Weights of a small GPT-style language model, trained from scratch on English Wikipedia: a variant of SOAP for these matrices.
Each number is 500 + 40 x the weight over its row's rms, rounded and kept within 0 to 999. Layers, rows and columns count from 0. Numbers have three digits each. The size before them is the row's rms in percent of the matrix's.

# down: layer 5 MLP down (transposed), 384x96, rms 0.086, rows 139-198, columns 48-95
# up: layer 5 MLP up, 384x96, rms 0.0929, rows 140-199, columns 48-95
down139 095:453449482578405411500497488503424529538520541477493441472479505555553494467470554528570514493478446472531438515522551559469543460481550467531515
up140 098:491543512502496579513548477460458538521446559525462471491491437505554514463480519522435467457471495446463470485453566460523360458544500535514511
down140 110:541602573488463479453523466532527447481492502570509522474503436509530550459506474611462520614537496500541549513449509492448504474563449507484460
up141 102:516446535588487452432559534501485542533430477551510478495510537406458590450488490483528526483483435498496527452448530486486537440465488474525516
down141 107:465508512532473477564483445509454398541602513490524442524548440567477452515497434477524503464502598544456516481502494519571462549493467560486534
up142 120:543530447544533448478430540491495452515551507507492492513565433414489505511494477545492525496559433553511494460506458441576470533553540557487500
down142 117:458454441493478521509529463513486433493513458539504530457418561474558451500460486476558496491553492423494446455576555499542477508488569463502512
up143 094:521517494468446485454520467570573450416465497463489492559536513517512512514522565482514444531482571506430480510432561471465501466557438539540453
down143 103:548477501557509530548491518505479540502560470536492498508492582614537475447517486434497514478519523417514451580422509509458479500494512450478485
up144 114:490563559650526465538507545458497573457517486524508479490501437493504590441490468485516481403453488489548501524444514570528523571520522505510493
down144 123:475434468557565428477524531536523440536463478564526540575499480501484513444498509566499534440540461513507554458526515576542507511486457563523511
up145 106:632518537536436525494546454495484519514540482504507507526505422528444439497493581462462533494563506496458513440550450509533474536466506503521446
down145 102:434526486450469516514485538478488454523480563497551524411502476459452543460528469421561498497468525530505477543503518450500494427488489503500506
up146 085:496444551591464529485470511380517530455509493474474500590462464464484540500504518466544455498544471505543511492462494450546507484519455545549449
down146 083:433484489523505571498488489540495508559518465490602489430520522557475456481426504511486451524486483521492551535562484431532501504508521476532511
up147 067:515500574512466426478549563490466566556514523475510555471482463502498507423474558533517467542555480484502458502425533515499520518524439512465520
down147 067:504523478515477472514541480471511442485519581473455467386539500447553525476455523479460560494520462542522484479518476494362490535461497407493473
up148 106:522490553519591462510522485575547470498486489474485515477498484521483459496491469538506511502428485547474515491505451481500495474475396571597466
down148 109:486493441557498581562471456405494546531531493485525495501560551564538467541521502471500466510528461420486517466449462516470530552520520494469519
up149 119:453529478517496473470504468542542451543439525555515512496505474552465482485458527467520457598566447494405486562476462526589446482487456501501477
down149 106:462458499496527532490532513525474563495532528429501416428428573482563507529535493493468538476498535511502529454608419499500500492417465477561516
up150 097:568517468545467485556514467431522557498540498517465501540498442469410530539515534539473459498565533396451489519461527505487496482515513542506509
down150 104:481587445532555450486481521554558408548538508516570477430460466481539558481514492520556544525522496505457483470566489499518423420456479527491498
up151 108:515493510518488461510509424466515544495494584438468472514405546556516573540481539531520514495511482490455462549486520515578446533580454536514464
down151 101:515592474491490489504498467492504547428469550469521520510484488546512483541455437458447453463452537463517487564598468477502535515460506519500509
up152 124:459465527501520492469464575499523464520484407499546509501510525564481524494580520507506557523480458487453498529520466520507474445475454396494523
down152 112:500549521477529502459533517533546576419495558449526531482505458504517495551513547519414519550414537429533497522515445469498512471483498484486485
up153 106:549462535496537485498487576492573543475525522464495512460568513499501554424472488543452486500406556489439471493492508505466510493512490467516536
down153 120:515523496494455475582552527503507485481573434511578496510495530496512541434516509558501540504480542442450494568480493440479470482488524454560499
up154 039:478492454491552499508487485519601537534476460489544532512476494499524469469453544505548491501482516485423474474437419502460507425496451461472530
down154 041:512514561507455521578541502498437490465549461513493501430490537469442489541525422479448523434500551465524520490533507508521480496471566486496475
up155 111:562557454468544536504484541473446491493517493545502487510503475522530454512498503472458515465496496468552519425462572474444405451499525537519558
down155 106:458515535527472451494455447434404430517551553537484504539525535507563476506511485536507520526510569541515448584532484533486545536515529497534501
up156 071:518443519502486477430536540494575468468557474486481463602520529481541472399483543488479550501514481447426512578514480526517437476504509514475547
down156 069:454545520494484440517521513460468481528408477527509549427549559450563471578521514526529426418505476502527502436447552515497548566564500510445528
up157 120:455459547392471515442534512549541518490527463530570511532504577491493500491470495562542542458497504467492523479509549517532514483464521445491512
down157 120:490543501432504467466479537513545540511471503531456512576452486504558457573525506541431420475571567478484549469556540487496496467503507511507549
up158 105:493514504435504489405479474490486495508411533519452513517528376489430458482516506526521545520524548550489433504496395551573501529539474524449514
down158 105:483486463587544475492546499485509459602552523566502462498471491522551523476532517499502549475504522523459519514496556574482477511565455448449513
up159 014:484505487628455481488497531566515440512422486498460534512477518573506439531510514562486514491471517462449470525463431548562553513463526464538507
down159 009:475502467499482470490488526558474532469481427475538540382501407450477513473505473469505587470521423489509420488462499470506505529527477521464536
up160 091:522439569511479542481507476548429478558440573456533537444519547565509465532532516567533525548552544438460427478433497503506514533451466511424466
down160 092:432548479513502444478546533515521450451496374464481478482477529526418567502501447497513498485479439483474450517525515503486483458445501482503531
up161 091:427516496527437428547490512513524531569478494476483516485543512450516457542525468518454547435493435456511495494466593427508479509475494566496474
down161 093:513422507470443506500509515443488496507488485488487476538480547484469531468473545448485570539541520504505542587518556458518473415469483403514495
up162 125:569546459527504546520465466472427543494483501501463457521497441398528540507454512520486423443551452591447472513518462425549440532538481486479510
down162 116:481473453477516494504458581566528449537492520492522479467456527494449513551496524505556443485492490437434497501476443523479442505491525444559538
up163 020:508457486531527489527471559542405518534484459544465570534488494483488443494501556538531508512544541440472444445460487574453465495499507486516496
down163 015:536564547492505487460494448470514555396538543484581530456543477537428487468563510442437519603600506462518538503499498462460533541542521528521486
up164 106:436519551511523441527469574486495491426414464426516516496419502510506456482479502492522493473466487483568524550481512446454512401406476425502527
down164 106:543510506481575401430495527583488488443415538565497525537516471506548524528563487502545516513419564463511522530478508455476454509461509517470446
up165 107:525440575506545499477549422442512502418549470498537447505502489476544486446555525567567488548451527467526488455506488454480503492469503487463528
down165 104:458554522466521556518472476473446570526573516461467467508583495566472518424445484466458504467462530558537515550560511483513519550515489493558472
up166 123:495473453566485460503564631511511507495495492510556477546508488455498549497486535458503493436540526437446536552497501447544486542452537548513551
down166 107:522508585444490546457492463524474521502507574428424490486539495561533424485481466539469536562525502579580463462535536586550473485543469437502479
up167 108:519532561527492516544598487485572520475471449491573471461515601523515508497525522523509474414460452487576381523498508480454490512502506532495472
down167 111:522523486441464437437495500477496482461550463471451498529467452496427587548578582520525464549481522508541468548487507461498540414483555569514498
up168 108:509471499506551501504443537527468541499457472556514480493451414485487508483470547452532533535481531423532402541515556460554525493576466476484521
down168 096:556456544408531585525568495456503562490510461487510488455488517489504485516432507523537480505509491495424454474434445505428550496487521525440482
up169 110:486451547554521494545501478514458488500481473460474493495430436503542518484473511557427543585484461457476462465496409527465600455460463448443521
down169 120:538509496502582400487558515506470523542513505482474463539469498425524480500450515499569515447482489470480532497402489534481451489517523506457488
up170 116:459573507555484528511448446516442568473475568524465511471495531520503494503436522499549510461471438495515431530483439438492497426527511480451552
down170 116:512423578518480461482565517507474515509505476519492492460473485521573555534503440556584455501572467524546485477511454567492477491486496520517550
up171 094:501494458501494533528479470483476484552457517459483534487573498512439541475558495450440511480523557435596439481520499506462446453486499439534543
down171 112:499468566605465461545475477456513529445595492593435465476466582461556539472477461488488566580544514567452573529446513474516510563479529508487507
up172 083:534472569467468457509452460455467525514555467447573481448511496539472527473524551556519485477469488524441484616451531460559495514449527526507482
down172 099:502470493470489487536543535520449474538413549468404459525458416539440494541511473462546529491457517475496489539489562497521500454552528434458617
up173 080:465494517562547445554473489490515516533488503521546449436507548476501535375478514517531503564458425539539498455521533463421460448499490480519481
down173 077:493526431457493554487485474487507469456446528508468513503479451458498523570492503367500543483505536525440500541534552516511519529569442507380500
up174 112:510501544517440567496497438539453419474424471492537475510535466535540530598548560493467473534505510501540468414541494497481463518516501442528582
down174 116:496454441538472543498530556552446481554574450520512497516528514495568514461501561503470502508503447513571521510529440457488526528529524479527463
up175 101:550509503499495467517435514587494508509530489430538487498483450507528437529500542474438475487520437421466463525457474545525433577503462511446468
down175 101:466517459473525509554574516498519522416527552530446488523497466431489523530494513497495474460432502571411530518555451468501454523498474447476528
up176 089:564470520530427546486513481504543517550558468443470483528497485515537485509453547547537485528516460468463463469490505496455454471465552521486497
down176 083:487462532465452455474535520502467428489520445488444581512513454544456524448494510455526507504440529558547582511518540623512593535559445516523520
up177 077:515527473512411493484507562524499542481473425541517525527487499467442531524410543531512500576497470464448450516503573481477493459452506470480476
down177 079:533542534425508561559485458567471497518545528443474459494502467562537493537466526501471529467512530493554468495495497533508556565568537492437571
up178 107:513505507579515475515489522556527535496475440526502494544544551514466507442491474539483464463478567478544446437541507527552550519564492519543579
down178 117:472515538533503484539505520554527504550479510441487538554528514512551510508552531482541587509496499486468540410450507591452493425570506537545490
up179 104:480479518546587530408485530415541475499447453470454465522435524469493595510548572427471498469506474522558481516434480502518497514467544486551454
down179 104:485480500489460529528565474515417544513564457528556530478525500492440489453499482511493476486468498438441492487467550492504546493533572491425543
up180 109:469466551447573468562466469484496558545549561460454465506459523494514450441565509518469484515529507436550529510451437482547539558533516490476463
down180 108:457491487515556511524446458538484583452505582492459388552485554446485527450536512469479534500541514506512537508473510577497499504509488509448462
up181 044:567464549524507473505520560570479513468494454525508522417516491543521435521510512512536545467536523423458497541440464480550534543478539489494534
down181 042:496497471552415555502476535494488418600472503537520476518544470530446526542438514549542457505514464541560451496503477549544423577437477480481470
up182 115:505478519483513534507518540552461472361470456526471484463464519497506457502570490549556523447508576506426516502506474506464542463458546465544511
down182 109:481482510501470553464421564462497472466443489482523466543463530509481531549570523577462461515502511414466539485458459574470440481526500437515505
up183 117:542499514572561492438467577514480451560530515550480471452490472454465470453555593484496515470484526485453495509513483514429520483588563453512500
down183 124:515558470486474546502508456499522497507523529482486479567421468456471555563514453439536542573509484487573451540515416561584442485455465581449490
up184 101:529464533473520473579502498512485513401469498403472432454486496494530453514479447541527480569546508558495574500526534472469414550514431485546513
down184 103:490471467485494482545476540522510477477483546590521522450560511417509526533490413458473504511520539500531498517432513548476431526494529485538559
up185 050:507505476552497497504563456528506412502530454491423488516527486445481450498532501495466465500429499512370483507562499447527460483529519468512471
down185 048:473517525442498509433463531484516597514468504520565473513448508458470448506533475437530555486533482521570462514418489521570468467524514500408528
up186 106:455440489450527496538457490494487445471435488503467454543471472523494494561501506431509532432412580467538559507451541541534563505422498439444507
down186 105:515470444461576506531479403459467489462432553560436446480506534505492448479447498478511484482515528560532530510465461501487512466471493538477487
up187 124:550488570498433433513446465507577594558488500501525555552495490452417468533469450460510494489460505432500495561490429505476487440527476484529492
down187 114:492437510458402485411610501492496473498492501509515524511513539486519515478553506495496528501462583507490515522440464540492498535416500424503538
up188 091:524512435562475476500481457541476509484516474465470431538574544512510474530383549584473524436530486478541528381534529497469485491536525479539476
down188 090:474504534449522491505451505513496502520460496503575518500473508556538486449556421439518483478428533471544491545482542524515526451520502485439528
up189 106:434446428575482517502473501511508500470544471554479514435512527486535462492436469511523480514540489505474448494500559480530460532487575497444497
down189 116:514456476550508516503461485474529552493517585557450478489506567424467471511562462543531496485524458460491555502501435433448467470454507511439621
up190 086:483575554532485447590516559507505497475525510483517471533527610483487413508539572493494528521504505532522493500495474419427521479421462491517504
down190 087:506469518543496483509504507460549448587600502449441507479451526508494535523432546432480500500482516458442501500551473522506494480516497504445429
up191 106:509520478404494513641556538451554502507483563481508468554510499555467465487484507464509532511508491461415467531451441471532532424469516480449522
down191 100:487453478470477398577505501475448522517528491521546465487528498524441422518502462506519464482473487536488483501448488511527498493500488539573523
up192 111:429505519519521457577510487487513493409558519462548559558597500462466467497488524523551487545461527471475541565556517491505494428397460453513544
down192 113:513563489447479516476472486462497510458460504513600458532493474528484426475592437383509516479528464559508492526405478535506524561515542513480530
up193 115:524392557497517499512473505464439503512484617497534546457484511542474413509447472526483563554494544446494471512493496421458490492488484557470538
down193 103:545515447505546529488475498512491527605548495532413509499505475517535510544491490482531549531536543427524525404545499524473525535545575559484440
up194 110:476503560515488497503441554501469507490414466508503448562466586497512519528513512541457478438477583517420515480542462439533517489472491542455517
down194 105:512544575514497529515468524549498472493492498505543601441581435479505422503515514478412524580493459513570561434530468508566496532568524572435452
up195 116:525526489486522500509464530518532509523479472536540519529538453508536531453494601537499541459461486556563500547494478515527512474433469451553529
down195 112:547448471521468377508610489502443482467505503529472437465416522474455499528551430517578451526524509517462511463474526493484523477511524480394566
up196 126:472506520489402475490517488434523495465603488542456423554533459543551539547568440498509479522498511485520554469511528500538428485530532516555443
down196 125:554483450482549528484478516485576470390557536443421435464458434538574551500465512474491463577592472501482540506445527565507528521478519528538577
up197 110:495520479522505463562451497507522560497496441504535568567600485406554539482530540433487482414498543444549464529540443545528451442485483559517540
down197 106:551474498482485513471507543531512516442518513439473558461487446536479532483555492634526472469436498498512486470448512455486476503510512488518485
up198 103:561471484521518462471470524482532444486485498539546477565449488558443467496479545535483519530499516543583438538485514567501493575495511428569473
down198 102:523514546464478486446505541513455557512578498480511564449510490468561491494463496395476534452599457499519592550478454517506488540551531502413481
up199 091:475491528495471447451484491526577502575465463466478497600549501596459527524516483524455531497516535494596511486457534496541551486461458537601514